Each number is 50 + 10 x the weight over its row's rms, rounded and kept within 0 to 99. Layers, rows and columns count from 0. The size before them is the row's rms in percent of the matrix's.

# o: layer 13 attention output (transposed), 192x192, rms 0.132, rows 174-191, columns 0-95
# v: layer 13 attention value, 192x192, rms 0.143, rows 175-191, columns 0-95
# gate: layer 13 MLP gate, 512x192, rms 0.179, rows 0-12, columns 0-95
# up: layer 13 MLP up, 512x192, rms 0.174, rows 0-11, columns 0-95
# down: layer 13 MLP down (transposed), 512x192, rms 0.167, rows 0-11, columns 0-95
o174 082:56 65 49 50 47 61 61 53 43 56 47 55 51 56 46 49 43 45 41 52 47 61 61 60 56 64 39 39 39 54 43 45 54 49 46 39 48 52 68 72 56 64 40 55 44 55 46 65 48 63 56 39 40 59 62 55 61 66 56 37 64 42 47 52 55 47 48 38 36 59 35 58 54 25 57 58 39 43 44 37 69 44 35 73 45 59 74 40 59 60 56 49 44 44 48 48
v175 084:39 45 62 63 40 51 47 44 55 48 42 54 57 47 44 41 47 65 66 64 56 48 47 59 58 49 34 34 45 62 48 43 40 67 44 54 22 61 44 35 52 51 59 43 49 50 67 63 46 45 69 48 51 69 57 45 37 58 48 60 55 52 50 70 48 52 72 46 44 60 49 46 57 51 53 44 61 52 63 64 48 72 57 32 39 52 66 47 61 53 54 51 41 51 53 60
o175 081:45 49 62 49 57 43 47 43 32 63 53 60 62 44 55 52 58 37 54 45 58 64 42 54 64 53 67 58 65 40 68 55 63 52 70 46 56 50 65 49 42 45 57 66 57 62 60 62 38 57 41 55 50 52 39 67 61 37 52 52 64 48 48 57 32 56 38 50 60 36 45 47 45 42 52 43 64 44 59 69 63 30 53 56 43 48 62 41 63 37 48 35 63 43 34 52
v176 084:41 59 50 62 45 76 29 43 54 56 37 42 60 59 44 56 40 57 65 56 49 35 45 55 52 30 40 48 35 62 29 41 54 63 49 39 66 50 57 56 55 37 68 49 59 56 44 60 50 46 49 45 55 44 53 51 56 43 41 34 48 66 35 51 52 53 55 54 59 33 46 50 68 35 40 59 65 45 54 50 46 59 35 35 56 60 59 54 60 50 56 50 46 48 46 44
o176 088:27 36 54 62 42 48 60 34 40 53 56 65 56 31 47 44 42 45 37 49 51 52 49 36 71 37 47 55 73 50 31 66 52 55 73 50 42 72 33 35 55 54 50 61 41 60 45 48 37 52 45 60 59 42 41 57 50 66 43 39 59 55 45 47 41 69 46 45 47 44 59 51 44 57 39 57 34 49 35 63 68 53 48 38 48 64 36 60 43 50 53 51 24 41 49 52
v177 100:43 75 60 55 40 45 22 50 52 48 56 59 44 51 60 45 53 46 66 52 38 34 42 33 39 44 47 42 49 67 50 59 49 52 50 49 58 30 41 62 59 52 51 46 60 58 38 35 41 47 35 31 49 53 30 58 53 42 59 45 62 56 48 60 31 49 54 54 49 49 58 60 59 56 54 55 32 53 57 38 56 54 46 42 57 66 64 55 30 46 34 54 59 52 46 47
o177 098:45 43 46 48 47 46 60 58 45 50 55 63 40 33 43 44 30 61 42 37 48 51 50 36 45 50 47 45 64 51 38 72 52 57 46 48 44 51 37 40 38 44 38 27 47 52 62 53 54 44 68 57 51 43 55 44 49 55 35 54 59 54 52 64 24 39 51 59 52 40 24 65 58 46 21 48 56 48 32 58 57 57 47 55 45 47 56 59 40 40 53 61 60 33 64 43
v178 091:44 52 59 62 80 52 44 51 43 43 55 36 47 43 43 62 59 43 52 71 43 50 46 41 38 48 66 59 48 49 60 54 44 50 64 56 56 51 63 45 49 46 40 47 74 55 47 34 60 52 64 65 55 63 16 57 42 40 51 56 44 57 37 53 51 51 50 56 33 46 69 48 66 59 57 42 59 56 66 51 53 46 45 54 44 51 44 53 77 53 46 60 65 53 44 61
o178 080:49 39 47 37 34 46 53 59 69 42 41 48 61 48 57 55 58 49 51 43 68 51 54 62 52 52 49 31 59 63 49 50 50 61 50 42 56 56 52 56 22 44 51 42 61 33 51 48 49 65 44 54 49 45 44 57 21 53 50 59 50 45 45 47 53 53 59 64 48 46 55 58 52 73 37 41 63 58 38 50 51 48 26 53 61 62 38 42 47 52 41 62 55 49 45 47
v179 096:45 66 48 24 41 50 50 40 67 50 51 58 47 42 62 41 51 59 46 52 56 53 62 40 50 59 42 27 58 46 54 43 37 34 41 44 64 63 37 67 54 53 63 41 44 50 66 63 54 33 54 45 66 58 49 57 64 61 48 36 45 55 49 47 47 60 60 54 46 56 37 48 64 62 14 52 34 60 45 47 53 41 27 63 26 54 50 42 50 57 58 42 47 32 50 55
o179 090:49 37 36 55 60 37 43 40 40 56 65 52 48 62 48 60 56 46 52 79 52 61 55 44 54 70 44 50 43 48 44 46 47 64 49 50 50 42 54 60 62 70 32 48 39 76 72 72 45 53 47 39 49 80 61 47 74 66 51 67 44 49 47 38 30 41 55 46 49 55 43 55 52 41 48 55 57 29 52 58 50 42 55 48 74 71 58 47 54 58 42 58 50 58 56 51
v180 086:34 30 48 47 74 53 60 49 40 56 40 40 50 59 52 45 53 63 42 38 41 78 31 52 53 50 50 69 53 48 22 53 39 47 45 46 56 65 60 32 34 44 52 50 34 50 45 39 51 56 60 70 52 51 75 57 62 55 42 52 41 57 50 46 43 52 60 34 64 57 49 59 49 55 49 56 63 33 39 42 45 59 56 65 33 59 31 52 63 47 56 45 30 49 59 50
o180 092:52 42 46 51 50 58 43 61 69 38 67 66 72 63 54 48 45 40 58 64 47 43 56 45 66 51 52 66 48 51 47 63 64 37 70 57 29 54 53 40 57 30 39 53 62 43 31 48 60 56 47 52 58 50 32 39 44 42 44 13 60 43 46 50 49 39 49 43 42 57 63 35 38 52 68 55 43 55 46 41 38 50 45 44 62 37 43 50 59 53 53 44 53 48 51 39
v181 104:50 47 50 48 53 54 55 58 48 53 49 39 51 52 48 50 67 42 24 43 60 49 48 40 55 67 63 73 67 41 53 35 55 41 47 50 47 38 48 48 57 43 42 53 56 43 58 56 59 62 55 58 61 62 54 60 46 51 56 47 52 44 51 45 43 43 49 51 50 70 30 34 46 48 80 42 49 51 64 39 56 55 49 30 37 37 50 55 62 44 49 43 47 49 57 50
o181 097:52 51 54 61 56 58 52 58 56 45 57 49 38 34 50 59 55 56 50 24 54 43 42 62 48 35 45 45 51 55 45 45 61 59 53 46 46 38 38 41 48 54 67 70 45 35 60 57 34 51 35 44 48 55 48 45 30 53 51 42 34 41 73 53 46 39 33 46 39 43 61 48 40 41 49 64 54 49 53 43 28 56 49 38 59 34 61 45 52 32 55 58 39 23 46 54
v182 086:54 56 60 33 42 58 43 24 58 67 71 57 52 53 52 39 47 60 49 51 62 50 29 49 53 56 44 49 39 44 29 37 49 44 54 39 60 67 48 66 33 46 51 47 46 74 64 54 57 55 51 55 40 54 53 27 72 32 39 61 50 39 48 65 42 52 60 49 51 49 64 53 36 48 38 56 53 68 53 36 65 44 36 52 47 61 58 46 41 36 37 56 47 49 40 57
o182 077:38 45 42 50 61 39 46 23 36 38 45 48 59 58 58 59 44 39 51 40 57 54 45 59 44 59 41 30 38 64 52 55 39 34 47 64 53 49 60 34 76 47 52 54 65 47 69 37 53 42 45 40 43 43 56 76 65 68 56 50 68 55 37 36 39 49 60 32 48 41 59 57 32 54 48 60 54 56 36 56 40 30 51 51 55 33 44 46 41 49 55 66 47 54 54 51
v183 099:70 38 49 45 54 50 48 57 65 69 63 47 48 47 61 55 33 55 53 46 44 52 46 48 43 40 48 51 42 58 54 25 67 41 54 48 42 54 50 57 50 63 54 53 59 45 38 39 69 51 57 42 31 37 27 47 70 31 52 40 34 40 39 56 47 61 48 51 68 52 59 56 44 53 59 45 50 36 64 48 40 44 53 58 64 37 54 54 47 48 48 48 52 61 74 41
o183 096:38 51 64 52 66 50 59 49 58 47 42 65 71 65 36 51 36 69 62 56 48 59 45 39 64 51 41 56 47 60 39 53 56 47 62 47 41 59 49 56 59 39 46 30 47 53 36 55 33 74 50 56 54 53 57 48 42 56 42 50 41 69 40 29 63 42 59 62 38 50 52 56 54 39 56 50 51 54 31 47 54 62 48 62 37 54 50 47 53 53 55 55 47 50 66 51
v184 092:51 46 45 40 64 34 53 65 39 44 41 39 24 57 51 49 43 47 63 45 37 59 47 41 36 52 47 61 36 49 57 54 43 52 43 37 54 45 47 62 75 63 53 61 41 53 50 61 26 38 37 51 36 56 38 59 76 47 39 60 33 30 46 67 43 45 54 39 51 47 58 46 53 50 62 53 53 45 51 46 58 54 57 26 71 53 51 53 44 52 69 43 46 56 48 57
o184 087:35 62 57 39 41 66 55 52 66 53 45 64 57 49 60 47 61 42 50 57 47 43 45 49 38 55 44 60 51 53 69 36 34 63 64 46 53 52 48 51 57 48 53 61 54 64 50 50 68 55 62 73 54 53 45 60 64 50 57 37 64 44 79 43 68 48 61 62 52 63 38 57 41 41 61 53 40 61 57 64 62 47 43 60 42 41 53 51 49 48 39 53 49 46 43 58
v185 095:57 42 52 34 46 36 55 57 50 49 36 64 23 73 55 51 53 60 62 27 57 32 51 49 57 41 68 55 51 66 54 48 70 49 44 44 59 57 42 65 39 51 35 40 39 55 35 42 45 61 42 44 42 50 43 45 54 52 48 54 45 45 50 46 59 68 37 34 54 44 49 67 43 50 46 60 36 31 50 47 48 47 43 52 41 56 50 46 42 51 59 60 50 49 69 37
o185 096:59 57 45 55 47 71 45 51 47 25 61 67 40 44 55 63 50 62 42 72 48 58 35 33 48 64 37 46 31 20 33 55 47 44 54 45 43 54 33 55 44 68 27 43 54 46 54 53 61 41 54 54 54 57 52 41 55 34 62 47 51 53 46 56 55 38 55 57 45 61 40 50 55 46 55 43 60 36 40 38 45 47 46 66 56 58 51 57 44 56 53 50 49 58 54 50
v186 104:38 52 51 44 48 80 60 61 41 56 48 54 36 49 50 46 50 50 42 56 31 56 50 40 44 47 69 44 58 35 59 60 39 56 32 43 64 32 37 35 54 42 45 52 58 52 49 63 25 60 32 55 55 46 51 70 47 66 45 67 47 32 49 61 42 43 30 45 46 60 54 28 56 52 46 65 39 39 61 43 59 46 56 40 42 51 42 53 76 44 53 64 53 41 57 37
o186 093:52 49 32 56 48 52 50 65 50 28 56 51 41 40 43 45 50 61 44 49 47 55 43 19 60 57 56 56 36 36 42 52 54 48 56 64 42 52 31 62 50 52 49 55 55 54 27 44 50 47 52 48 65 71 33 41 73 39 61 34 50 56 57 53 51 64 44 45 43 58 22 71 58 56 44 46 59 53 53 55 63 61 52 45 49 43 66 54 31 40 64 40 49 37 46 33
v187 093:35 56 40 37 25 53 61 54 65 63 48 67 51 43 45 47 40 62 64 37 58 32 48 63 51 49 65 58 68 49 60 52 50 42 62 46 38 56 58 47 46 60 62 39 41 57 52 44 57 50 56 58 29 58 47 48 33 47 45 40 52 51 37 30 60 53 34 66 44 41 49 61 56 49 43 67 54 39 47 61 29 52 62 60 66 58 62 45 57 68 58 60 48 62 37 54
o187 092:66 47 54 52 40 51 58 45 50 55 57 33 49 43 62 60 71 43 54 59 42 50 42 26 32 39 72 32 43 63 46 59 48 48 53 41 47 33 37 66 60 28 39 64 51 60 58 52 55 60 66 55 62 47 49 61 35 46 54 59 50 56 64 45 60 52 61 43 47 59 46 59 49 44 64 40 49 64 48 40 35 46 47 56 32 48 46 70 61 68 48 49 41 54 44 57
v188 087:38 56 44 56 58 35 47 49 40 22 42 67 71 49 58 66 43 50 59 53 40 59 54 50 55 47 51 53 51 38 65 50 55 57 54 40 36 37 53 57 52 49 64 64 55 54 62 57 56 44 43 49 29 44 33 57 59 51 50 62 51 45 65 53 31 36 61 53 43 49 57 42 41 48 42 46 44 61 56 39 70 53 48 50 32 54 26 62 42 44 49 45 60 49 55 50
o188 079:62 64 49 52 34 40 33 48 50 54 30 49 44 59 68 39 39 35 37 39 42 43 55 42 44 51 40 44 50 45 71 61 56 52 51 60 55 45 64 60 43 37 41 33 43 53 55 58 41 33 63 47 48 58 56 51 53 40 34 59 55 46 47 67 33 62 56 50 62 54 62 73 64 75 39 43 45 35 48 42 77 59 37 58 60 48 57 51 53 64 49 62 51 32 59 56
v189 087:53 41 49 28 47 43 50 57 53 63 36 60 50 34 55 66 45 37 47 44 56 64 53 38 44 88 61 45 45 47 67 53 46 47 42 53 41 57 49 41 57 30 49 43 66 45 58 47 58 60 61 36 54 48 41 53 54 52 69 53 42 51 56 55 53 51 58 65 59 67 33 48 46 46 40 75 38 38 59 41 49 30 43 44 50 53 46 38 56 37 51 47 45 49 58 55
o189 088:53 52 61 39 74 41 64 31 66 42 54 39 74 43 35 39 64 58 54 48 50 56 45 63 38 33 40 55 58 39 45 36 56 50 38 57 58 52 69 49 46 71 70 46 53 46 62 58 52 51 50 56 61 59 40 55 58 52 41 41 36 43 58 54 52 35 50 53 72 48 54 39 49 49 53 50 69 41 66 39 51 56 41 59 51 42 64 42 59 49 28 33 53 58 66 48
v190 103:55 57 52 52 65 65 45 43 43 45 47 37 42 50 62 54 59 44 50 42 56 62 56 39 44 52 33 40 37 47 42 43 77 45 53 44 39 76 62 70 38 46 31 64 38 56 28 48 58 59 56 56 49 39 46 37 39 49 57 22 45 51 50 56 68 57 60 42 50 44 55 39 51 55 57 66 85 66 66 54 39 53 40 55 64 44 55 37 53 56 34 49 53 52 51 42
o190 100:38 52 42 63 56 35 28 56 72 42 39 60 54 56 44 51 56 36 56 58 43 36 58 46 53 49 54 69 42 66 38 34 48 29 50 56 62 62 75 34 58 51 52 32 53 56 46 49 41 50 31 44 26 59 56 37 34 53 41 56 31 52 49 40 47 49 47 49 41 58 67 54 45 37 50 33 46 42 42 39 46 33 73 59 43 55 28 54 50 48 60 52 64 43 66 59
v191 089:70 28 52 68 35 52 34 58 48 48 44 36 57 64 60 48 44 54 62 50 39 41 33 55 58 41 41 45 58 48 58 57 40 52 74 61 45 39 54 54 70 55 53 55 54 72 39 61 48 46 45 45 61 50 59 47 59 40 54 52 48 75 42 47 53 42 47 55 44 55 49 60 48 49 44 71 54 55 63 65 72 57 46 48 56 38 61 33 34 62 40 40 55 48 39 58
o191 085:36 41 55 40 41 46 69 53 46 41 62 51 49 39 36 54 49 45 62 40 42 59 53 47 58 42 49 64 34 57 46 47 44 47 40 55 38 62 51 37 57 57 63 44 50 56 58 51 49 53 67 59 34 42 58 31 51 46 40 48 55 46 47 49 52 59 60 40 62 49 55 39 50 51 58 54 45 52 45 51 47 52 54 57 48 53 55 58 51 66 50 72 60 44 28 42
gate0 097:60 52 47 61 61 66 50 49 42 41 43 58 54 65 43 46 54 61 39 54 53 41 47 59 29 42 57 45 49 35 49 55 58 36 52 41 34 33 40 50 46 63 58 50 50 52 47 42 56 36 29 64 57 64 59 52 55 54 49 50 51 30 33 46 28 61 65 51 51 58 55 44 71 44 45 38 51 50 41 61 48 83 43 60 60 38 39 51 62 58 47 42 42 55 41 50
up0 097:47 53 63 54 37 45 43 49 49 46 48 61 51 47 48 51 43 58 38 50 57 49 50 54 61 59 60 47 47 49 54 62 59 39 70 65 39 51 52 66 56 59 41 41 47 57 59 42 70 30 46 63 23 62 39 59 49 60 50 63 27 34 56 47 53 58 50 58 44 54 55 52 51 56 35 61 46 64 51 61 47 34 48 66 46 44 38 49 57 46 63 28 56 43 42 46
down0 096:41 38 42 48 65 51 38 45 55 43 43 42 42 57 66 57 51 48 50 55 45 46 36 73 48 54 51 36 58 41 51 30 48 69 58 34 50 51 53 46 49 55 55 49 72 55 51 54 40 59 53 44 56 51 43 45 53 61 57 49 68 58 43 41 37 61 40 55 18 45 43 56 49 57 54 48 43 33 70 41 45 41 32 52 40 46 38 48 51 45 39 72 44 57 42 58
gate1 110:41 66 33 54 51 38 47 45 32 49 50 64 37 54 52 55 54 52 52 52 65 72 50 46 46 26 54 46 49 47 58 54 57 41 51 49 42 62 34 63 35 59 40 29 68 46 63 45 45 41 50 58 56 49 53 56 39 22 53 63 48 70 57 60 57 53 60 52 54 47 42 48 39 63 53 49 55 36 44 41 40 55 38 33 33 42 47 57 40 50 37 41 45 42 46 45
up1 102:43 46 60 43 59 54 46 65 70 48 52 38 48 37 38 48 58 46 27 44 66 57 66 40 59 57 35 49 52 54 48 41 52 45 39 50 55 45 46 33 40 38 43 76 37 37 48 63 56 53 58 34 60 41 38 48 52 57 50 35 53 40 58 47 45 52 43 43 48 50 39 43 48 72 52 65 53 70 47 43 50 44 35 46 53 43 58 48 65 58 46 48 40 43 55 58
down1 099:60 51 46 57 39 45 44 55 45 43 36 40 32 63 48 57 53 56 42 55 39 35 37 35 58 45 63 53 45 55 66 55 49 46 44 64 45 43 19 39 36 64 55 47 45 45 52 54 49 42 38 49 44 52 40 62 64 53 48 63 46 52 59 38 54 43 60 38 55 60 42 46 33 42 28 38 41 42 48 55 51 62 38 40 42 56 45 56 60 47 67 53 52 29 48 51
gate2 120:48 61 54 32 36 45 45 51 69 40 50 64 24 44 74 56 47 52 41 57 33 57 48 38 37 36 37 49 39 53 55 64 48 42 29 30 53 46 65 69 75 36 58 50 45 55 39 55 46 49 51 35 48 47 62 47 42 56 44 49 48 31 60 37 65 59 56 65 63 65 54 62 66 47 54 45 39 56 50 43 39 65 41 49 66 44 65 46 45 58 48 47 46 46 58 41
up2 114:60 54 52 35 47 39 39 33 45 57 61 43 31 43 56 43 42 41 31 55 53 56 70 43 56 48 48 49 40 65 29 37 48 46 53 42 37 53 58 45 46 53 44 69 44 47 48 44 60 56 62 34 50 50 66 37 58 53 60 64 55 34 59 49 53 58 42 66 46 60 55 46 50 50 41 54 53 48 56 47 43 46 62 36 36 56 50 59 46 51 46 39 55 43 53 69
down2 109:58 47 49 45 54 51 65 36 60 58 35 47 44 47 39 50 67 37 43 40 53 58 38 56 51 73 45 78 48 55 54 51 30 44 53 77 46 50 48 50 58 66 47 36 37 37 53 50 53 54 60 52 60 53 43 54 37 51 59 63 43 46 56 52 59 55 58 60 60 38 39 59 57 46 62 36 32 46 50 78 51 51 65 39 34 51 41 43 76 55 68 40 60 43 34 47
gate3 111:44 60 57 38 39 34 36 66 47 72 53 35 45 62 38 73 53 39 58 50 35 49 65 37 62 45 61 25 56 40 41 39 54 57 58 35 58 50 40 58 35 47 42 54 38 50 41 61 56 48 46 43 54 46 45 36 56 49 69 53 56 32 56 48 41 49 48 61 55 41 63 54 44 45 54 61 55 51 46 58 56 52 62 34 36 63 38 44 61 30 46 53 60 65 41 37
up3 110:62 58 44 47 51 42 62 43 52 52 69 55 32 63 55 41 55 55 62 50 32 49 63 45 40 37 44 57 53 52 57 43 69 44 39 51 56 52 58 49 52 61 48 65 40 55 60 31 58 35 54 59 48 74 55 44 47 55 46 50 35 46 40 64 38 44 69 45 42 42 57 70 68 45 35 54 34 58 53 36 61 61 49 46 68 58 44 51 40 41 67 34 48 53 59 63
down3 103:47 45 67 65 59 50 57 64 38 55 46 35 55 44 47 34 57 29 45 64 50 70 39 55 66 49 49 69 59 52 44 66 45 52 46 61 49 46 20 46 45 50 48 55 55 34 48 40 42 51 61 57 38 39 45 50 46 74 48 50 43 59 45 65 44 49 44 51 55 51 34 42 44 48 57 51 56 61 62 55 49 71 66 60 44 58 51 45 71 46 49 54 56 59 42 39
gate4 110:49 53 47 66 50 37 59 56 44 47 62 46 49 62 54 59 40 51 54 57 65 49 46 41 63 42 61 59 46 65 57 40 52 45 42 38 51 56 67 66 46 49 54 49 70 47 42 56 32 41 53 45 48 49 55 40 52 60 49 53 49 59 67 71 55 33 38 56 52 54 49 36 57 48 34 57 54 38 62 54 49 58 69 62 51 45 50 57 62 56 75 36 44 38 49 45
up4 106:48 57 34 48 60 35 53 39 45 60 57 42 67 62 35 62 54 39 47 38 46 44 47 66 59 70 28 48 50 54 55 38 43 47 38 45 50 57 52 67 58 41 54 52 79 64 41 60 45 56 53 58 47 72 51 48 36 62 48 68 68 54 48 45 32 40 44 57 48 58 44 71 38 66 49 55 59 40 55 62 45 70 65 65 27 72 48 52 45 51 71 46 42 36 58 35
down4 106:46 33 44 54 55 41 51 54 42 24 33 38 54 52 39 54 61 61 37 37 62 57 39 43 34 48 62 38 30 58 40 38 54 37 41 45 59 56 56 57 47 48 61 60 39 62 63 49 63 58 54 57 58 71 34 52 38 31 34 51 62 60 53 58 49 42 46 57 53 65 50 36 38 73 51 42 48 62 35 31 54 51 50 35 48 66 42 48 34 55 46 56 42 55 37 66
gate5 094:51 46 47 52 46 32 46 64 33 52 46 49 43 46 61 55 55 50 38 49 53 42 40 60 58 52 53 60 48 57 67 52 56 50 42 57 63 48 43 54 24 46 45 45 35 48 54 59 14 36 51 47 49 50 49 60 42 35 50 55 49 40 41 53 62 42 48 52 38 51 58 42 48 31 41 51 60 32 34 60 43 54 43 36 53 26 59 58 45 46 40 32 68 60 39 58
up5 097:41 42 39 53 44 28 42 58 38 34 52 67 53 62 49 42 51 49 46 29 72 51 41 62 56 64 48 44 53 51 58 60 46 51 57 48 55 49 45 57 44 51 46 31 49 52 44 52 31 53 27 42 47 49 49 44 55 35 46 41 48 57 38 48 44 41 37 43 46 40 51 44 49 24 62 50 55 25 40 71 52 53 53 58 40 32 69 46 54 68 64 30 48 57 46 38
down5 097:33 61 53 43 72 51 49 40 44 38 44 51 49 68 47 57 60 60 63 28 69 62 46 57 53 65 45 32 67 33 37 52 58 46 53 53 56 59 47 59 45 63 52 55 65 57 57 57 51 66 40 47 41 51 59 51 56 65 43 42 50 63 54 45 50 40 53 57 56 46 43 40 39 50 54 55 54 58 43 45 50 52 56 65 60 51 46 63 51 29 65 38 50 60 48 45
gate6 099:47 53 25 59 50 57 59 49 48 51 50 67 39 57 51 50 50 44 52 64 55 45 40 43 57 58 59 65 49 74 49 49 56 46 58 41 41 63 45 57 67 68 50 52 50 69 45 54 53 57 57 46 41 57 50 71 70 56 55 53 47 70 35 60 76 43 53 47 72 44 70 55 45 57 33 66 61 61 60 57 64 65 62 54 53 58 39 57 51 56 40 49 54 55 25 47
up6 100:45 61 55 52 36 53 46 51 38 40 52 42 40 36 65 53 48 50 52 62 66 55 62 33 57 61 50 48 56 52 39 28 45 41 57 62 40 42 45 23 54 56 35 65 44 58 50 58 43 53 44 37 60 49 46 48 48 38 63 47 57 48 46 44 51 50 50 50 50 27 53 51 49 60 47 57 41 39 54 48 66 45 64 55 32 41 52 56 62 52 42 39 40 50 69 48
down6 102:52 60 57 45 50 61 59 45 47 48 60 56 60 64 50 37 41 38 49 49 66 47 62 34 64 44 55 42 51 36 58 43 40 51 53 51 56 56 59 46 45 44 36 48 45 36 47 38 60 65 49 49 38 44 43 56 57 31 63 69 52 33 48 55 37 32 52 46 64 14 41 55 40 32 37 55 57 40 48 55 55 37 51 38 46 49 54 35 45 51 49 51 52 36 64 43
gate7 091:44 58 52 52 42 45 38 55 72 41 56 39 43 52 30 64 41 60 49 51 43 54 52 62 53 72 48 39 54 35 54 44 45 56 37 56 39 40 55 51 50 39 54 38 46 59 39 48 27 41 63 60 52 36 47 31 57 51 69 50 66 43 51 50 71 43 68 45 50 52 64 42 30 52 50 56 47 41 33 51 45 35 61 52 48 61 45 59 53 64 38 39 53 63 46 48
up7 091:47 53 56 59 42 54 56 46 48 45 33 63 60 52 44 41 65 45 51 46 37 56 57 53 34 57 37 29 65 60 47 57 46 54 40 66 54 60 63 62 64 52 53 53 67 47 35 51 35 44 43 70 43 39 52 44 52 40 43 44 53 64 50 31 30 42 40 48 48 64 35 48 46 40 53 56 52 37 45 56 58 51 36 63 48 63 50 64 71 64 41 51 42 49 50 54
down7 092:53 48 50 55 51 52 63 44 73 45 50 49 31 38 47 45 46 52 54 54 54 42 52 43 68 39 36 49 55 30 51 59 67 45 51 56 49 53 44 40 60 48 49 53 74 54 47 52 47 48 58 40 49 27 37 58 63 55 57 52 48 59 50 51 55 46 31 44 48 56 35 39 49 67 48 50 67 51 51 50 69 61 37 45 67 50 48 54 55 42 41 38 49 59 53 62
gate8 093:40 43 62 33 33 70 45 60 53 39 35 49 45 51 39 35 52 57 71 56 43 57 55 34 31 34 55 54 50 49 37 48 57 56 61 35 35 59 36 54 51 49 64 58 65 40 48 48 47 59 45 40 60 58 48 48 53 51 45 52 66 72 36 62 39 42 54 61 38 45 69 44 40 39 46 32 51 54 48 63 47 44 47 53 49 46 59 60 45 58 61 54 59 30 43 34
up8 099:47 51 52 51 52 55 69 31 51 58 53 42 45 45 62 48 54 46 43 38 56 42 35 63 47 57 53 46 57 56 72 61 56 37 41 41 42 41 54 56 64 49 32 50 47 55 40 61 41 53 60 52 38 57 45 77 40 33 62 55 46 42 44 57 39 41 50 42 67 51 35 62 36 72 59 30 55 59 56 32 60 47 44 38 38 75 63 49 39 45 55 48 57 50 44 42
down8 097:42 59 58 60 42 53 48 57 56 51 47 54 50 49 55 30 62 50 56 41 60 51 37 44 55 50 52 55 60 49 50 66 44 28 40 66 59 57 59 55 52 71 34 47 39 43 41 44 63 72 54 58 70 59 39 62 42 53 38 46 57 60 48 40 44 37 37 75 60 79 37 66 31 54 48 54 58 46 47 63 34 54 56 52 69 62 53 62 33 52 54 31 55 60 41 59
gate9 097:34 24 45 43 37 48 57 58 61 33 53 45 29 64 53 51 80 55 48 55 56 43 47 60 58 53 61 38 66 36 45 29 45 41 43 70 43 51 45 61 37 45 39 44 45 41 48 61 63 37 48 42 62 60 65 50 48 56 34 53 73 49 68 66 48 56 42 53 47 55 54 62 46 41 48 48 46 50 48 40 53 61 48 47 48 47 46 54 52 69 45 59 51 52 56 41
up9 098:52 52 70 41 64 62 56 71 61 55 38 50 52 32 43 47 58 51 52 36 51 61 51 71 37 54 56 39 43 43 54 45 56 52 55 79 48 57 53 36 50 56 53 38 42 46 46 38 46 40 66 54 43 48 50 51 31 46 43 62 63 46 56 77 56 54 61 46 48 52 63 50 33 50 55 51 52 44 60 50 28 67 37 56 55 20 53 58 38 44 52 43 47 58 43 51
down9 098:40 55 41 42 33 36 54 76 42 52 67 66 58 61 60 60 46 55 40 55 51 50 74 52 50 63 58 37 50 74 59 40 53 32 41 49 56 46 37 37 47 33 53 49 47 43 66 53 50 51 39 36 50 42 36 52 55 75 37 70 51 48 42 66 52 63 66 63 51 56 54 64 55 48 42 46 48 45 52 36 46 56 39 38 48 45 55 44 47 46 60 56 48 26 67 60
gate10 111:49 56 59 49 44 52 53 62 49 63 39 53 55 56 46 61 70 53 55 65 48 47 74 41 56 73 55 58 64 52 64 42 65 48 39 54 65 37 59 40 65 42 55 37 53 47 56 48 60 57 50 63 45 46 54 37 40 50 44 66 59 46 49 59 48 48 51 33 52 43 62 27 46 34 59 35 52 62 45 48 64 58 61 63 60 33 58 52 47 70 57 31 53 42 33 65
up10 097:48 45 48 50 51 50 61 40 62 61 33 46 52 53 51 59 42 54 46 46 56 52 52 49 45 50 52 55 59 45 45 46 44 49 45 50 63 42 55 55 50 46 43 61 54 39 38 53 31 51 43 68 61 45 38 55 28 56 42 58 54 42 52 72 65 53 56 44 52 57 63 53 52 46 47 33 32 52 61 42 69 63 40 62 55 64 61 45 46 50 45 49 40 60 42 40
down10 099:55 44 59 58 41 53 59 77 42 49 38 60 54 70 64 50 50 54 49 50 57 54 35 60 51 54 58 45 58 52 47 40 60 53 58 51 68 50 65 57 58 34 27 55 45 51 26 47 47 73 43 69 46 58 58 57 52 68 42 48 48 55 51 50 41 47 52 40 58 41 48 50 41 65 59 41 39 44 42 41 40 51 41 58 68 56 52 42 31 59 37 62 41 37 39 53
gate11 105:54 60 49 45 43 63 55 40 51 38 38 42 45 62 43 43 56 49 42 66 81 53 54 33 54 39 50 53 51 40 61 57 67 53 45 44 38 47 54 33 61 42 62 45 46 43 32 70 76 65 43 56 48 36 57 43 56 53 51 69 44 34 45 38 41 62 57 59 39 47 45 47 37 63 43 41 56 59 48 64 41 56 33 41 63 52 53 45 63 66 60 55 47 61 42 35
up11 097:53 46 51 69 55 50 55 67 37 33 58 54 49 45 52 49 60 34 50 60 65 58 43 50 44 62 46 34 64 40 47 39 67 42 51 45 70 39 54 41 59 59 45 57 54 54 48 44 36 46 53 47 54 56 62 43 52 46 35 40 48 53 38 45 27 56 49 40 42 61 48 21 51 27 38 62 59 60 43 60 58 61 38 55 69 33 44 35 62 44 43 49 60 64 64 47
down11 102:58 51 40 59 54 43 61 49 44 40 54 32 43 51 53 54 36 55 48 63 51 50 45 58 47 33 47 70 41 51 56 35 21 54 60 61 57 42 21 59 50 70 54 44 51 42 46 44 53 47 30 45 62 51 55 40 50 64 46 56 55 49 46 52 46 59 62 46 50 28 48 56 51 56 53 47 51 43 48 71 33 71 45 37 51 49 60 57 68 59 59 60 55 49 48 43
gate12 099:52 48 34 41 55 44 36 51 48 37 47 53 37 47 36 66 27 43 44 66 53 44 41 70 50 49 40 53 57 46 62 37 50 57 56 47 35 61 33 52 61 47 49 64 39 36 29 41 53 47 55 59 64 45 50 50 36 52 61 57 43 47 67 53 45 61 42 68 28 48 81 49 73 63 41 53 49 50 50 59 53 64 51 38 50 49 52 54 70 51 45 50 52 58 49 58